{"num_hidden_layers": 24, "hidden_size": 384, "num_attention_heads": 4, "num_key_value_heads": 4, "head_dim": 96, "intermediate_size": 1536, "vocab_size": 6672, "hidden_act": "tanh_gelu", "norm": "layernorm", "norm_place": "pre", "norm_eps": 1e-06, "positions": "rope", "rope_theta": 26600.0, "rope_fraction": 1.0, "qk_norm": false, "attn_scale": 0.102, "bias": "all", "tie_word_embeddings": true, "parallel_block": false, "init": "normal", "init_std_qkv": 0.0164, "init_std_o": 0.00237, "init_std_up": 0.0164, "init_std_down": 0.00237, "optimizer": "muon", "learning_rate": 0.00926, "lr_mult_o": 3.0, "lr_mult_down": 0.7, "beta1": 0.95, "lr_head": 0.0076, "warmup_steps": 200, "schedule": "wsd", "decay_fraction": 0.452, "decay_shape": "linear", "final_lr_fraction": 0.05, "batch_tokens": 65536, "max_seq_len": 256, "doc_mask": true, "train_tokens": 360600000, "max_steps": 5503, "dataset": "wikipedia_en"}
Each number is 128 + 24 x the weight over the matrix's rms, rounded and kept within 0 to 255. Layers, rows and columns count from 0. Numbers have three digits each.

# layer 7 MLP up, 1536x384, rms 0.177, rows 1040-1094, columns 128-255
132119158125104123166144098122105119124116117154144147108145123108131132101171117143129091165097139119130100126106142113150142143094110114095109116149151147143154133134085101114103087139105123131122150123120058113107108175164108155076097104126121103117126117138125136093101124135124124126154115148136140151153127112133165137132144135121103119135098097146143146088084127143128117113147
158118122133117131120121113131159106088121133110127120145140159141100141132128145133100137115138161144105138121106118162100116165142151117164136108157157131108122146136115107126125099110109095154119146073122117108145127131103118108106109134117120143126130143133127116139121127139136124080114101095125158106102104129146082125085132137168114142124160103118137121118136108151169132109135
101160126104176071119120134097111098129163128159130161172145130128140144112163100137155142106139129082157113160123097166147111117134072087147145076141095102134134149060091133149136110123093107140098115107124162125156124100122117105155137162102108166154172132118139141109145195106160087126170112099150154107076126190191166143120130129121135125127116124116087134166147097153148094143088
089120151124183117157117133156132120094140104134155143117100121123108122151110082131114148129150164102163135123129114133158105098164112116117066156138175148098119177126102051080079132093100139126146141150142087126132088161138136099144105141150138117090207145118122090145105132129155159100121132112121107105118142164111071100133132140116156129147159120126085113138098135125155125108170
133130120129115122086158114111107100143102101155165106134092129137113118120124108134119167122126151133177164142143108162098104114096169133132141119110163158115095101097125112149135165103151155136128165092081139095078130117140107110142089128170139077131164122136130135131150126169083114079143093160102138151109158132131173152162165133134162085121106139150141121117134111116102115074103
065140125128109106116124125118103126158126125160158103109121158063109147140133096129141179104118159134113174142122103061127110092146175153121127142144109156116111120165150128171128085170122118142142153121084152130145136134159159133148102106140118097115120109127118144129153125112116114151161139116123169160151177132090119167146130100080150116104125119136144190102103114123096114129137
118122150115161126115164166174111126113098115147143175100097153126164093095134104137132086136167118152128126090114116134111086124163114152140128119093157147106091154143119143126164127068181105130155107116091140111128103124129111097100132147166160116097089116115145129128129145157121154143167117128080121149092159127126113147152125145078159133128142133132098188121157132096217074152142
147160108127077074126138120112097081118128106110146141130103190120175123100096154125150090082152116108159111118150123133124136109189114141105181091100167105159150128125079126114107153154140096131120166218121084107139120142088134152117163107136131112097130140097128170118068120155111099176112075149099090112115152105109143086105183130108088108121091139115164112091140126154143121095128
103142149128093089153127111118178145119105104169136127159146099172120164089131132147130140141146134139157132125102126127058130120125134133128149164138152103111099097128113144101174158129138134144164127133134114159119140167109112137176115124114126142103131129124153120130126071141107111161138122126107156140133124116147123151145122139140068139109186145139089074113147151158110112114121
135121140145116082126198150135128116134133155136134129118105103127124164101115150126139110102079114149130165112113138150149161101115083143125088139144116121097130136119097075152155083129129086136149085158094124115113121140161151113154118100109110164089139144085152136156091115134076133125101133105114140099119151112106140119157152163145104109127115158109125132143119142146111132120104
160173129103100092125131119153116140145131161162197108147146159117149145121139099125167114160134107140141133101138092114125084124127095126115153119140138157104098088101141121183150155119148096123096104121078144142102114112109122177097113129133128110107106070102154146125072109104097149167126090170110107116110099108132147116149158142155115076114108134150126128113063144104087142122089
112107111156126126136034105159113147096118132121052136159106146170053139086110125133116127173136143129159167126135097153143145154178120152143132086137135182176137061138124165078114148116147161126150160149130108136103112167100145099165184159164121146178202128124107069113182146151166102139158140126149103156108165060129103107134089136100188121185142108157127084120182121135130097101134
071101116145122145109128110109123124120154144121130097155099126107140136117133124134151121106163146113091159135097141156146126142117098133109110180136088150112108155128154094136123136119134103124110105134146120137135121139118099156138094164153134111156115141118098130206119088133103148099129110118123142107132181129135122118116117113170083138145134140152105116132130160098099086151130
130141115133132130151091152088134099121171119106166128102131114096130139136100135129137148158103121183144127172129107123153141097138155103096167150131142105157103124168117111113144155116123131142126121124129153127169162146162118147153112128146108125133133108139155093124107145136079091111131101087095096120136077143103171124114138108143108146142110128150127114130097120132140118130135
145152105161125172176087166094151122118161151156103067158169150128142141137129138093162116142125095104147151100098134128128130128098118104121165095139141168083128163086096154103133131140123134166128157135142129108107125074065156107132107116120111136134142184101167070107136186167110077130155117157112120132151128091124127124113135088139126119151103098127118106106109085096173136161140
129146127121113188079145095134132095191059130128139128098145146176174142117136111114123104124176135100154141120124087117107170127178127100131130146151108130086117219141148126128127154133120062126095130150203151131148090107099097124089139140141159192106162171143112092086142136101144083157158123114076120107098183128182170106091149092173130164135106135103114119093170116161148132124141
123135114112104110081134147167112116102103137102091081150167102068149150111121121166170068131119168165132106107133104113098167138121151130062141109114142121152142124105106098143078159146130140081123133082140143071138115137122126129112155110170113143109133140121117123067118081131140153150169155127112121111163160141099121155115121081132142172127098158129132144122114128118167123116177
148080131101171177134125126158080114089149155111132122160095138137130105114142133116109131137171097128143121107112118126131120086101102126148110045111148045082117173107131106125136129141125162127118140131173153130091132159093113148137123164131124128139137109111140124145205130139117165141139135136100134176130177126138121106111167173133161134114157129140143138131127106128154111139104
071155126115124123136130094170102138123106144127130108117137108156123125126164103131139134133148146159132130143141127134132113068140126126088149101102127135085162076161127151135139151124156118164085138120124140173089150127104123193172134127124147139094102168140110119093115136144103118151120114134117162151150113088141120106107108147086105150127088119103104131118113144119150190109147
119121118138112160149108127175096115124125129103131130127132086085143117152141112118083128131123128120105117140123115090157116128148116139124143106149120145167172159128134084097106162099120156101098154151096104151127186121133129124122127114127136110125107124122139120135128116127140189161129127130136123115128094122111147136129170154061129117143115135135127112121108156142116139133134
127122119138139122148106159133097111162165138114132153146174112145117186114129135143119140134104111134116112135154108111137139136121173081118152131132115185124109145150115126162146157148118102138148110139157154130140123128169144143123141134117103136144141143084106096157111139139137158101149119110148134114098148115089132065112113147116105116138178123056127139170166133093157094115107
156132112157107112140116041117124127179104126148190120142117107135116133093140110130198158106109120105169099134142105126087121103154127140134141113106113153088101121152149126094150148083132152143136168123144084129131161193105132104132118071163095146140119158122159111162191164116114138089138131158124140163101117162165155153157115138137113065130130093146125090141124100100153104135103
110117077135137165131093105107126111133126118171159120116148108146135115117170111152145156154156169116124131156130126127146113148110097154145103129157178147105101121168147073136149107099093110141131141138166128125093135141124132112118124158132112098085105134144133103131117156171144125155144121117098146151154130135133133163169133156132123122161174092154121101113135140107160124128132
157120107131092123119104133098071112072135174136124126135153149142132149146112100110133108120159143112143121146126121150144174095158155151104154111134128118107160113100144072125120122135137124140132096108135127113112133152145111167130126158139153137122175122111138132145145102114143104130100179106129096153147126118157118123130123113137148141158140122126147120162172111141141111106142
147090125121143113148136120099137112132154126141150103120117166138130096121177145118101121134142172148133158148138159129174142110144126148158151106126105135130106087158130116134156118140141143115111108123118135135114150128152155064085105136138122093104134132141154122161136131095107140120152149104071171104118141098144111154104122147145134068132146139119143119132102142138122122136112
155154119113122118111139111098153113097160127123164151111137150095201101109108144145086105108143115150152150154152153122119085074126118117111124090129133161108099140121115107117157100122097116127124136141127122141117125131128166173122118112148135130175120144113139082123155154142104096098148150132152128146129119131133126153130139159123128168123114125111110113155097096154125096145118
128131090126137165111107153119170106084147125143107127122131109143126137107131135117128094141142143144092089139144099126145160167128046106113079112129171149139141116141156085105146137128139127077135161143121128133083127136163110133079118129115125104095138185115128090139103128101134113140154131123159105149141136103109144109087167158139157120108177111135140109136116130105136137177144
122121115121127114089127094116123150116125097150129146141133125144104112130114153123150107129159132147153112171132153116155117127142154155128147104146181120128119150146144121124138136085135104080131160159129091129112109107112114112140138129140129144137129144136136107137165137114138105130139136132113144134115100147141131121125148155122120112134118131105139133144149077110132097141110
153143179099145124121103126132097095147104127105130140146079131115108137144123104128127138162132151138122152140133148111119125107151112149125155194150126117127126128105140134102102141089162109122119120091110120152099115140150153124095145145139098136139133132133135092148146159134117127113144135135140122178125176124165153133148106148113129121112100161132141150095098107106096149090153
148145093137116101150161108125142124128152103159168131143101122151140131123138110135131111105144129147143103145142085141128135147169160120127123121125136132089150131113128133139137114141105151165108140102139144103183141132136133088150096167107112100163099125144159100139114149151094117135180130125099137101137149113114136124154140158114130121126101156152089085124100104137138134088126
144110160133164101145103145111126136108138119146115118136150096112131143103169125155092157116110092125157131154115145139179148112123162099121163152143107127110122115098116105158099140134117168153101185120101131131150112103125143128088124119090091162118088131160151083103142081122151136099122116132109097145138169082064127139151153159141064156115118111163121142120173116131131123127120
171102154116138141101142117162112122103113120087155101151124138098161166119119119116151157118122148156137118097146130113151140110131146133129138122121143120101148120104111133146113083155159150143124144121120095108119128142119096157099106151120088133116123150137154129123181126138118105133122116104094146126147158126134116130153132126113109118105171129142106130093122120151134147130099
104150151087167140101125120163117125126111123120149144166151128179154142126136078141105148143111101110135154126126132099099068108162126165085099103090122161092142125100130145104144115146123073095140107084119107129090125117143120147125146062173125093097148138118102103139147148112095141090128135085121151132153115107145132104154108153127144117092126102133122114132094109133167115160099
140088160118114158139112136134155072106130167125170097134136124133158163161141132154130127117126138132131129124153144180162120142188147151105156082148147140133118104110126133121142153151139137119131157081117100173158122125062133112129119089082154102067121124108143136098086120105119120141152119078145123166103183158119173120103125176099162110110075115103045069104183127115127140102151
124127127137133109116117134128117133119091116138137132128141142114168163103154185105137144069113106094136150132137105148120097112133107116115113110171155114092142134162139081130103130115111109118118162141083077062109118070179148111135153137147135115144124125156153121116129123072100074176163165052139123162168170149152114140159153147114122145145138156126142111101116115108113175103103
138116085113100165138095168114124117143134114109108124177141113115150130108091129127119122131112142127104091125123151129180143092123170144103124104124130154163152133132122118127124118134138118112116120146106130115153162114106162121106137116103130119180139144144144122144104140173116135143114147105139142145094139106130127140134129109133136103093103159115116131112183145150119123111132
143101096173095119092133097110163152135096133163145117127130121112123138105171122122110093159152110136105105167119100102145133126159114107126138101189126125086147110125135138131146123092141186138146137138106140193141137096115125113142107129116162100099134111112134142127141137127158152127140122120121121157166104122193123124082146143092099139139112150114125133137111104135141108125119
115125155136166134136100087127090100175130151137119093110102111160169065091134123117117092142155105125127133124167096121152103074129133149101139118101165147120116155085126120136166142160095108135090142090134110126146142144099112162121148082168088101141129188127123099166136146115138129130115114134115096096150114086105058119136150137145135102128130141149132135073092135105149135076136
117137152111159098166108112104097088143130115120129119143149106123116170146121137120101105137156127113137069153125103136135148085140131128106114158126164113103128112119098154161131162144111113122126142108124096135123137136126118115137141130145137142122126107154152109098138116116116158147122150149121123131135112155109116152144084078172163160127139151167091099150133130117110142136122
056141151170135118092143078114109116130170174151104148134144099115145150125164157115169129075114109145128127111086115142149133153122126109161124118155108133124144112143124160133155146139154096142142148173154143123119103102105140115131106101073102159134184137160118102175109167097158111122141095122125151153163113156095114154117119161155132143108171105128098162120119122082147071129129
103164165121150082098145131111065134079166119138127182139134134145094093160113125079063147140127091129096127138153094106075123092106151127117099149138114144158110146101119188097158093116162146161130118130140151099082165165139114143162116145122162107146151105129110150106143165156089105141129095131168092171150108102148139139127129098122130113099098103140107139113140102119151144120153
124123136113154115116102164091128141109117062132145130098135140113113146122117122125169132162161058147137090092183088111116066129133079130073147130143129138057152138109121122111135156109097142120127109178091152098124137160139117162140108134138138117140133104147160142082162152118113073115146132104145102139133144165160125172128143119082147171099093128129123096147131139143142135146136
098127121092089132166182090133083133088095120133144050177142129132123120111126115166156140112094145147089144124099155112152130138107095178112105126132146138146125069143138130098104114095132096147175105128094115102078199124117155149114087119166142118112107117150161141093141139155142133122148146108146198167151133102114156082133137080162128144143118107132161103109098107170168139146170
125134143116133112096132152152168149118141131131151122100102150106142102109107130151132157167102104152127075136149131145117158144138076136147108122157121129114157154145150117078121119106108103120121164155144097138129104140128148138131114113108121134132160150095115191151132109136132109124132112116159166134110109131161113146098060153120161097100149120136109118099109168122107154120135
146101117104151123115115113074107115132157143137140129115093143100110122185111116149148134124143161138118192115139131134144098143106120120119128141103120165128170149137099123095159089107113125157144156174106142140116115140117115114128119138117113109091117104176129078158118161123132125105110148106148100121140119129085144114117088154158165123151121142119134151128120174119135101173163
141143113167121116155139099114103104152129142152144134101125115155106139110129140160124134141080166075159089152114111120086111141112097143143177142074113123181143176108115146128136102143108151117130117098108133135161168184121166097153114115152176073080143143116132125141102157084111137146121133123132135133085096197129134146151146141128112134098058104104121147131101127087119197108085
146098097149146111085144111132144202139104118093102119143118138100145134133151136153105105107127108144163156130140136128156118167131150091154158127157130134163136093073090129121173170139169116109126128145090151125129112116073105165163084123162127149117128132118134155117104116079141107097107133139096114116120154121130116109113161128127106165103126104148106147119124145168182112047146
135139156106089146140103124113120143148132151137145114150137137137168130101127161149094128125100108142092146114101150145096099150157149120118119148144142165123158128157117122136104123128161114133131160170153153101169143144144136117088115105117095115133139125125127109127108141124115120119090107082135149087115125139119158115140146130164127121127138131149123133118120150150089132137123
122133105123127138149105111155101101149087171163147079105152130123154136126079172133149108131136149128154143157127144111155081105114105130182158097116130117094115130075092103160163093119128113139125122136127129094175111109119123176115125130141121154108100164181144153134100123064139132133072135129147110100154161106132145115128092118153149140145132114095137099069158127135109146158109
101131133105118089127133169119100123110126122132111134138127167126126129135097102128127138067125141116120138090142141122110151166165092159152126126166122101141118152128118113151153167128137131104118155150085100155105080122145197138141182132077135121104081158144168122108089108120086147136137137106107102144122162165118130130152168140119128149091152146127136099093142098169126158119135
085093132129127128147085124128105135097164128126112155140113164135099109126134131135116155146117103086145115103127135093178125106115136115155142112147153135144167129059127104136153130124129140103141117151088127140144131115135116103081100102122119144168141131135088102108097112142183114146122153163110113139131173096099098158144108124138179130141080136132150078097118101175162167111141
125127128126146147110150126136162124096105126117142075090128133171093089109137181153114089130114154179126098100129114143151126101124153112108168159145118139154148124106096127112113123151132139094145115136137110111110137149127113155160137166129144165141158129172125117133106127106140117090100089128146165130092158117175138117135136143140128128137085131144114115094101164127137116127167
082171134119112130154073152139113094099121108117155138112158110126122162096125160142119139082126134112123123138097111132129143124118118113085181128096124121158167141137134136122099138122157147158108107155134166133144140153105105155142151125121148161132140182144131122110142174165106136149154113108111146132105123169099152160132141102168090110138102143112122107122121115078127186132130
140142133101152143176129136120135127115140121172151150113106102071134132166084109136118168101157121120122144146145139112097135123144104122082142127126135137145148112102143106112109108119145172120064102132145097127105140125104185118077050161090124161146151155105156120089139123172127109139138106121083111183125117120171091127160109172137157097142088087113138153128128120134123116112118
171112127119091097121116118153140125126116137109156134135126126108152110146129091098146131101094137135122147107078136131102088115160136116113161107088140105133145112155121143194109142121142104127144098095090112119082181141117122101118166092126134120117106139092121137124114153112162127133180125141172168080167151139131148158145124123144119123093097148120115074122118111144094134157128
# layer 7 MLP down (transposed), 1536x384, rms 0.0661, rows 1040-1093, columns 128-255
151131112134111121120127145108160128131148133090101142134147171110142145124102093131108127092102125109127117147133090120109148121142125108167096092104111157123142142086126090103097133140140107121133128120129139130161149131123118149161106101136107139119119116127149151129122119134141139105104130104128114079164150131108109127148188132113158115166152139136126144132132133127122108073118
123126127115159112126082096110130098145126161128131146125121127130109123150104160112111134126125169115134148122141130117142133135151129125146084171103115148133114132146161107119088122115131103169133144121138105150130103152162119164111111101106127142110095135127145126098094117107091122093115117140119180124117128151126125127137121125118133152092105135116147117098148123118137125098103
145183099134122136115140130134099141124140137103143126095130158071115108129107151136124133100118082132115145125099177131169114121159141168145159134137158142170084126130132152113108146088121108138160138153088105175082089124177139096071114096129105157095124080176096117144111161143131196098102161130099122158096153142156117107115138144123152103168136141156101132145090123164138128139140
143132162133118100114162096146176105138138145162119104152132141134091092123116122135079098117123115167135125126085149108109121132130130120154114111122143134123140125120168140137114169137116139130142135125100125127136125086158118134141148135082123121139136101128113135181108153099112130140151063134084150137133125136126083131152159156157122143147109118183124147126140170141084133145139
153149100126152146158125152158170174107124200131100142129142107095122120104123129143131081110123146111135125135134157113147128106107126165136123133139107107134159116137161156118155085101098119120164093147155129103165167122126093147097171152115133175159136166116146099136120101130131143115079132132114123101167155169095144131136127122095111130137125133138157130154138158130086130115130
160171144141138141113154137125143162134125143144131105125166120175109141189151067135135128069164136114114139089108111125187124158113161119139129147105130091071144122143135147101134104171090136111144110124116123109153188110153106142162101140094092145153175098110112128103152105132151138136125178168092101185114147132103121169102198101076080075100121150107137154205107188155101140148094
090178120105161118118100139133087105107132107179190163102112107118135156111139169098127175106108111083160125116147142131136122141129157135116126121105136121138095105112089143122140149172101074146098108121119087128140172122160152113126160158107125066140183157117108109109081154165135109156137140139137141097138109152154128141126131122104117115107115120111173154090117137086133118144095
132192185130126127147095100152139114155172167185083172088106102139089111149160121099123138156153117144131165165151170130064171107067151106122098130121120185130144118110142116167126127190149113122068167101083166121151155181139126162169131143115132134142114120102157182154158128106123112131138165108085127131168136106136081169124146132120095150115143113124110132121148170098117110164147
127121062153130101093127153153096120138122084152163144122120093105099112132097147129129108111136109122152167146111086127110139095142132112118100106124143129164172143104145123128113133146122148138136084113164111101123132147125153130128116061140161114090112105129125150129124116138113147103096128094148115152143126151142137112134103146142150119106083122096099134114132118129165145093145
113121133171163120115102124143175158136124157130175101106149112149110092099125124160161114121139144171172118120121144091167095124089137141124159112120111096119155087108133088128090127137151125161150117159123134160080129093157053176129110142144150142143144141076131103107151125120101095140130119167107087090123136101156126127188107136145128127130123161146148105136167118117138089105154
078112089103116094143142141098075183143148107138170130159180138139153122091154082103125091154087183130142113110099127139100128148109139142116129120127116079144113145135141109136091113154133167035112150099131158091144142101138138114115117124094148192138063078150163121109141144119133152129093127071132108123174123138157158182207150117111137105166120133105157171073112111165125144094079
129118133162132123138112084104155140115154144209108187123124132158091144120144101143150145138160157107148084144138137144149168140161148109136146090117153168167129147105110128123116190142108156161138129180122083127086116111149132131158170115191176164163169171083159116156117079121158111141128123089103140085114158096088113071109165131105082127116186158121106121077168094098104117116131
138150101135116127157103135111115157135126119116098107121110120133093119155158149094124132091163110156120113117112105155131148123132103123178124158141101120111148117117126134132096119102104107130105115138126129108110121136117135125167146102102170130155150080125115093125135107136147132146113143126154128104118142123141128130151126147134122133125113163113153141140142134154146128134130
129110124121118132143130169114182133096117100095150159129137130136128121122121144099144137108139129134135125105137099176137162171130164155112102154145148134145145112120107124159111095172122084108128078143118116112117136079080146132120112119154122124103123109154104120120150106144188133127173156173110131133130132133122107120107112100121156141114119127167163099123088133129144109113127
078161109093130122113137091138144130125152101152150140120164104124137186109132169163104119085157152147125121111150117130108149119129107151117094114122125118180111132117123160080102136146138133133117150159140125105127123141134187153083109123113177146089104143181167147109118121106139152122153126156162203119121062138150184142086099123124136113121141141126103159147148125134148115118101
144092106124180096131140139126108155090170170122163154121111123117118121134156123156157140116159107121121127120176163179149088141062143135128159118150132095136125104141107143133128116129153128103166151058105158132146100151131162153115125083149114089168040123137133171094096114136178142081154174122133101146050111138089095113187092114162048102122170122145156114147088142112092131113095
146144131158130126110128159079125108090159134150123099120111143093127166145167174115149110126116134144178179116119142160094133112141175119118133088112127096139150148066138104146118146176148175129146116122099145132139156093100145118128049153128100118124094127093090080099126108127119161112171127079132115127088181092114151132104111129147159142104128185098151134132100124089166111182135
093125133158140110063139140105141124134111162137140146116119141129158130135162075166132087120113102069170114140138142134109123148161147153135155070080094116137105169164122135122130141175106094158152121122129081109128074128165092136138057125166113155131128141157131106143079099095135118130104135132121118122112145126121134148122129060117118153136124123097097146127138110124137143140147
111129127097119120086128136154157120126111149135123108137155138146077159163136100114172169154069164143115140149112130141138072134089123139126126081116094119167148106155147169152178138137092142132136072124101139142133103146127105136152170134106129134098115122143112139116109159130112106137143130115150120123151111144102078147167116140127111095128151117145121153087174131121112159171087
112139173120099080145147116149123093132124095111141130128152123112144138086103136121111156119090123115130108139118127104172131120172137130113099116146102168146093138138112143088147096113160125132149108164183120142141105109164119136111093105122130133094148110095105128143121107124157147138104131132160138126103115133128138098122130136139115114123112114140109103109172077164116139127119
104150106142097141143150136127174117133143097130141125140127141178141111161155089126155151137107157183122139159123137125089138150128145159115133122147111119117111134108165142131137131123139095103116139103098130124130133164127137085125152122126120131102114115104101137120091140120126155123100107158162110111125104149118128121102141123089115087133116148154152111155142114121101139088132
143114176102113159159164132103092178113137103077116107128140130106154128111110166081191147131163106134140144128153137116174114145122094120118127138111125113116095119125120143096131098124086112099149147137121157175062158116147158146156134125133113148120160122125107123123101129117164176106136092138128101150120100125118113154096139074095109162103124126144124132071138113112117102142116
125144124093153112146132164121082103092149174125124105139166153128139082108126135120132161119096111126118118146149134156113151115141133161145118097111116134123110126128122139113149136129149074107127118152138112135130136131083127095134098090118102164107135139128115118118111096141139154136089118125147143143135144158104112150086181106104134127175113115148113096141113099134113135103144
130084129115124121094118151093123153129164130106141112183093080144149141186116132117140135124150139143119116170139101112098138138115103104128135124155165115118146147160107141138171136097118132148123122138124146091099183169094126117111116133134141154105126138100143101169103125160129133132117140114111136124167112126115126137170135113142098152112068143117151141102148103146160119156102
094147120128105126144114150126133131086146164137114136100116101130143123112104128123127161115121154145147114082142141133122150137130097148102142153106122137132126108108175155085107139112102133167155153144151125143098077169146102125138129133130130161129110093138141107131099122142144089148123101140172102116115155122123138141148121111118108109119144135117137112137124131168145149112171
129147108124134116100100143128150119127106115152121136138135099167128143143136119149131100112106143149143061089130099152176113128119119108077132162131114110113148097141131182175132116141161140091132124095112109147159096091128122177141139124145099118100128129117082145136109138142111105180142129109131129125163131110122127109130131152083157152123162115125143125126155101115147091111181
105165150075089129126166135130087095181094079144135116100088158106128084127126167109119110163134129118084151101131130153100100130151111151154130140150118109145152080115105097113150156134138134138141094157139136108125117133127160127134133117128127136116157125084109110114107129111077143177135116111125120136151138167153103077064107143086118142129152110173170101101107144104144136108079
086152153129135151115136140116146142117150138103117137156154119141088142106148124118098146150095163156109138102122086132129102121139134111113109109157106128135151123114127100138161116166168114111133103088127135123147143119124116149136159146119112112093132121141141151136150115118105138133150112128125138138169149105096166125118119125135151148130102144092124148140093127118149127117069
118115178138148113145122080096159097139109126128132116131096093148110109183162112106126111163167106128135127129141104134116142130096124146117122142132127150101167120135093128094151141123084119148092143108145106169154145172143138097143096142134125132158121162126104108118194124147137181123149105170112151147142120132136114122177133144137118116104122137092132127116148129147132115130094
121120149125146179139117158170134091118134120142134125102096133144141100108092139088140151118133054106114140123087117170144103133071090167124156132119148102106142121143125120174140134133147105152086114131160130133133143134156083103120159106145155121144110093120105102145119119134162172093095098163110138155170154069150079063128133092146136091156102124151146139144094142124096120170128
144133087135098135105124116123153131130127105180141130122141170107115154172109143129163165144081141128156107152121097131125145107153121139107124105122108084139124125159139113099143142139137100130122118108085118109081112161119163086139116112115089115153118146111102119135148181115129092137147185108162114140134098142163119116163111135152160093135108149120144122118097110081156145116154
111130103125134138146134143131157195157139138101102163089154103150116139114138145127107122073092135114116113121184148140144096131142127141136125127102115127115083111143135096123131111166142137135123127105105130148064168163172153119132147148136142114157120113122124154121152116078107131147104130122116161094100128117118123108120136105157129128128155140140117123137120131167111159109148
092164138112123149155083143131170152136112135157115149153119124165110110098109146110126120084087136111119172113098108138102081101125126123123135156132113116104146088122137072153125149128138111094128112091096099171132090103123130100134130131152127132098190115111134125119140149157103117127136085113150114117145090074128162131158125116132117123134134101148137111137133078124135142153105
146087119141143121129155146136126189145077118101139137114139095146139138194131170110157140107129113167121194110144092077163123124091125149134141178112095121124108179107148159078087192117110098128143146102127086146121106122102151112073138121121138158124132103101148101050139128113116118096111120127165140108136090111090171131101130118128154144092128139136117123180107143111097161101129
165155127118103113120148093090132121141084136174086130123142141053109123096101122139116120139131088147164151104123122107163138142144126176141095096141134108120174148173098172148152126161129140114125117140129139141089126076078133098132140127102095128088100138112130137119074145156127095068134151126109114118110159119149121123119083134156157103144113136119144113118119140129151119122090
093125142152110123139154128131157117148127144142140100136131149078154140131098092143117134147111125113099159129137114102128076126123134138176113133135118144108134142104125117130133136137155164119164150119123097153160097105175117157143165140106098105117158101145163102113142129089164156124142113146125126108170120124148113118127150147170123133130153122158131147150106121101109119157134
102171138186151122136130076132127136136121141085119113109140101110139117127119113138189154110126163158120109189158143142171105155109113133117147153153168116130146199116077179101114086164172160104098127134133127136135152074118154119109130160071114136096175146091112127136105091125146106136119098152157112113114136159109125129126122113121188098140142095097132148163102127109133088132131
104169152136111131153093157104117131134147089096117168171132125123156116140114149172146088079148119150109087110163126165125136107111137146096127075152113148099113091151125108106116120119171125153115118128164106109123109089125133098129185135146092182130107100088127169162140132122163115179140100169120128119155139123112175172149166143116106141077135108089093181153090146103132120175135
139128102104120127128087105146143107132092110116145164137129131140138121091107129121100129127162105170126136136145123123130129106172135120130127136088112139141114131133153127148123128112135156134142132120106155160126107081139170151128148123124121170140117102126154176147117134157134105106162105108126088113146110136122117158142162139128117109127095137150132084125155128131129127109151
152136172098149126132104133095132137113134156115149091122132132103116144142097083118126122159115128135132143125129118146132113104155101132128092091126090131178096112085119108134138134122131126138070128061105156122105144135140152119085101137176160073126150138148151138150123115139087132134142141104103150174119139129155119102146129153143183107184102136172157151114147094117115104135130
145105100134098118093111134106153078126138125096160164137127096104156130162143120161091170126110098124115143162115139153131102141132123144109126132160159123154145105124115131132129175109131128093122127143125106162122127097097098116131091115149156159150174139088108151125094141124105132103109130084111088121119146147108120123118161141175135142138121089102121120132161119120150145109157
112120131094121144137185067116138145124144158102126150121136105192138099111118123180084098132174132142130130142145074132130205089168111088123131140122189141151098138112116114132084172136093152128162154143129135115090165105143145117108120134150121141094120107134186108179093110121145171126113136123085157117135127126087165140093120119101088160093125162081143141097196090091088163135128
119134153097109163146168117147155123145169120129162116114152099171135110128159131112135095138121107101113121141133084114172147103086122127143113106126129180158129154090149106179093111116169107152153121139192122164126111176106159112125141158132129112163132113091114132141136094132165079106149057108137106150105105126095112091154146091132095098107106113161113124143115091138124126130122
129151120142149122151101135089073128140139116103106139107118126091177148110168162144167134126106127119083102129100145113143149160152180141106110095119125131106168152093123171127114085110130146108119137112139109115176088118133151132123110120138095164112120121097134140133090137171135137116130129130114133123136112168152130147129113113113159143109164113138082100095123127139157118111102
151160104148146088115094097080130147090130157118181106116116109128128092119105135143103165129143159122125168131101159125140131174148119131158105103113145117138111121082118154172158128136113076104115098119139135132109111083120123147131115094131089128142133130121167167133163121121148147131113193119131104118089147135136139211159162132138118127186119141149138105163142100122118077105169
142131084167114075156135096116118141138194148113121131133134122126060089124159168127139155112085123134132171116145108143130121081159135122138104143112126150147158125115133153150165122118108137083139098084096162140131110157119147144077113114154154139124159118142147189143064120180136145128120168127123148133173159148104110125091098148108124084126074158132148118118119157156130100156142
116101115172164153157158123109139101117124084094157117159151116152112144103107145117144110105125129111114098116187152103100109094126095138116095169123137180113147123126141099150110131095144132158134130148119099127133129106162132106121113128102125161140158150099129135170105153127106124103081103116090132098139145134135116126159107110151170130144115145174144142100132168141091112142128
107092121114118155139139151180135151135157106110137162147149145129132131122154105150111113121121141134116137136154120112115146126106111121097153128134130128119119148130159127150104104099111161100128135129090120114117142117099108116155112166143149094109132135145135122143140119097087160113140134114122122129130118094109148134104157118147118082100139128073122123131130120102132153134114
116157135109113147119104120105082122113113122131151163190130129164144086121095131108131112131101090136143121081131112101123144132157140151090126159151116111100127192131103111155185126135150163178164112179164106145117104130154155101106110082129143111082108123096163165175138119138112106143162125145114141212107132089132157124134132116125157124133163187135109127154123135084145135119140
157134110112155181156151118153122132090138150110121095115091144138157079108159158150104120140120125175081159178164156106192148138126138104103093102133131176138088131137086116135109134150104148102131083143120149100125134111090137117110118117160119079164096135107097135106123115122141180169172119105153100091120101158126150144153109143127144130132123142112154100162128068103125073135182
104129085106161124131101142130159095154117118132128113111093117120140169112097106119142128120105125106094148140168124148084134106095119142122122140129119137137107156148153138118154125124110130113108107104141145120154075131120119127140112126143129116068103156157119169120147167144133130133167126137159140102147101129137144125134144099098134127145096108122148119150156130112134160118145
135140127113117152079094141122129117143102152089151136069121113145115108142165115102169128130135103144089119131108147149133138119085130126096162171121145156152148165141161133102157124110111082126130125070151142114117095145171172114137114080096097153138166139153148174148139152121135145091184128111133105116164097173117129109132150101125109124149174097113164126155153094154141096143108
150101138144097146110142154124097091137102109152140136112106143123104088079174126095111099101130120129125126119121125128087120136100105167138152140115118127157148152161088110123094118158139157113124120127133133137092104108088139139133143097201117126100103112131141122152132121121178112131106144125148135105121116106117166134117099125127138107161161137155114172147147161170149080122114
123091158144180096119143135111164135130140163124181143141098124138087153105160132098125118114163136127140156090160130126156140133135131112102143113155160109154118110111138131097177070118178100131131098178104114121131143083108158110123102117133138153117066122101130132096083084093101130132086109095091109144115101120098125151111147135112134112136148114162134120112081105130143158111120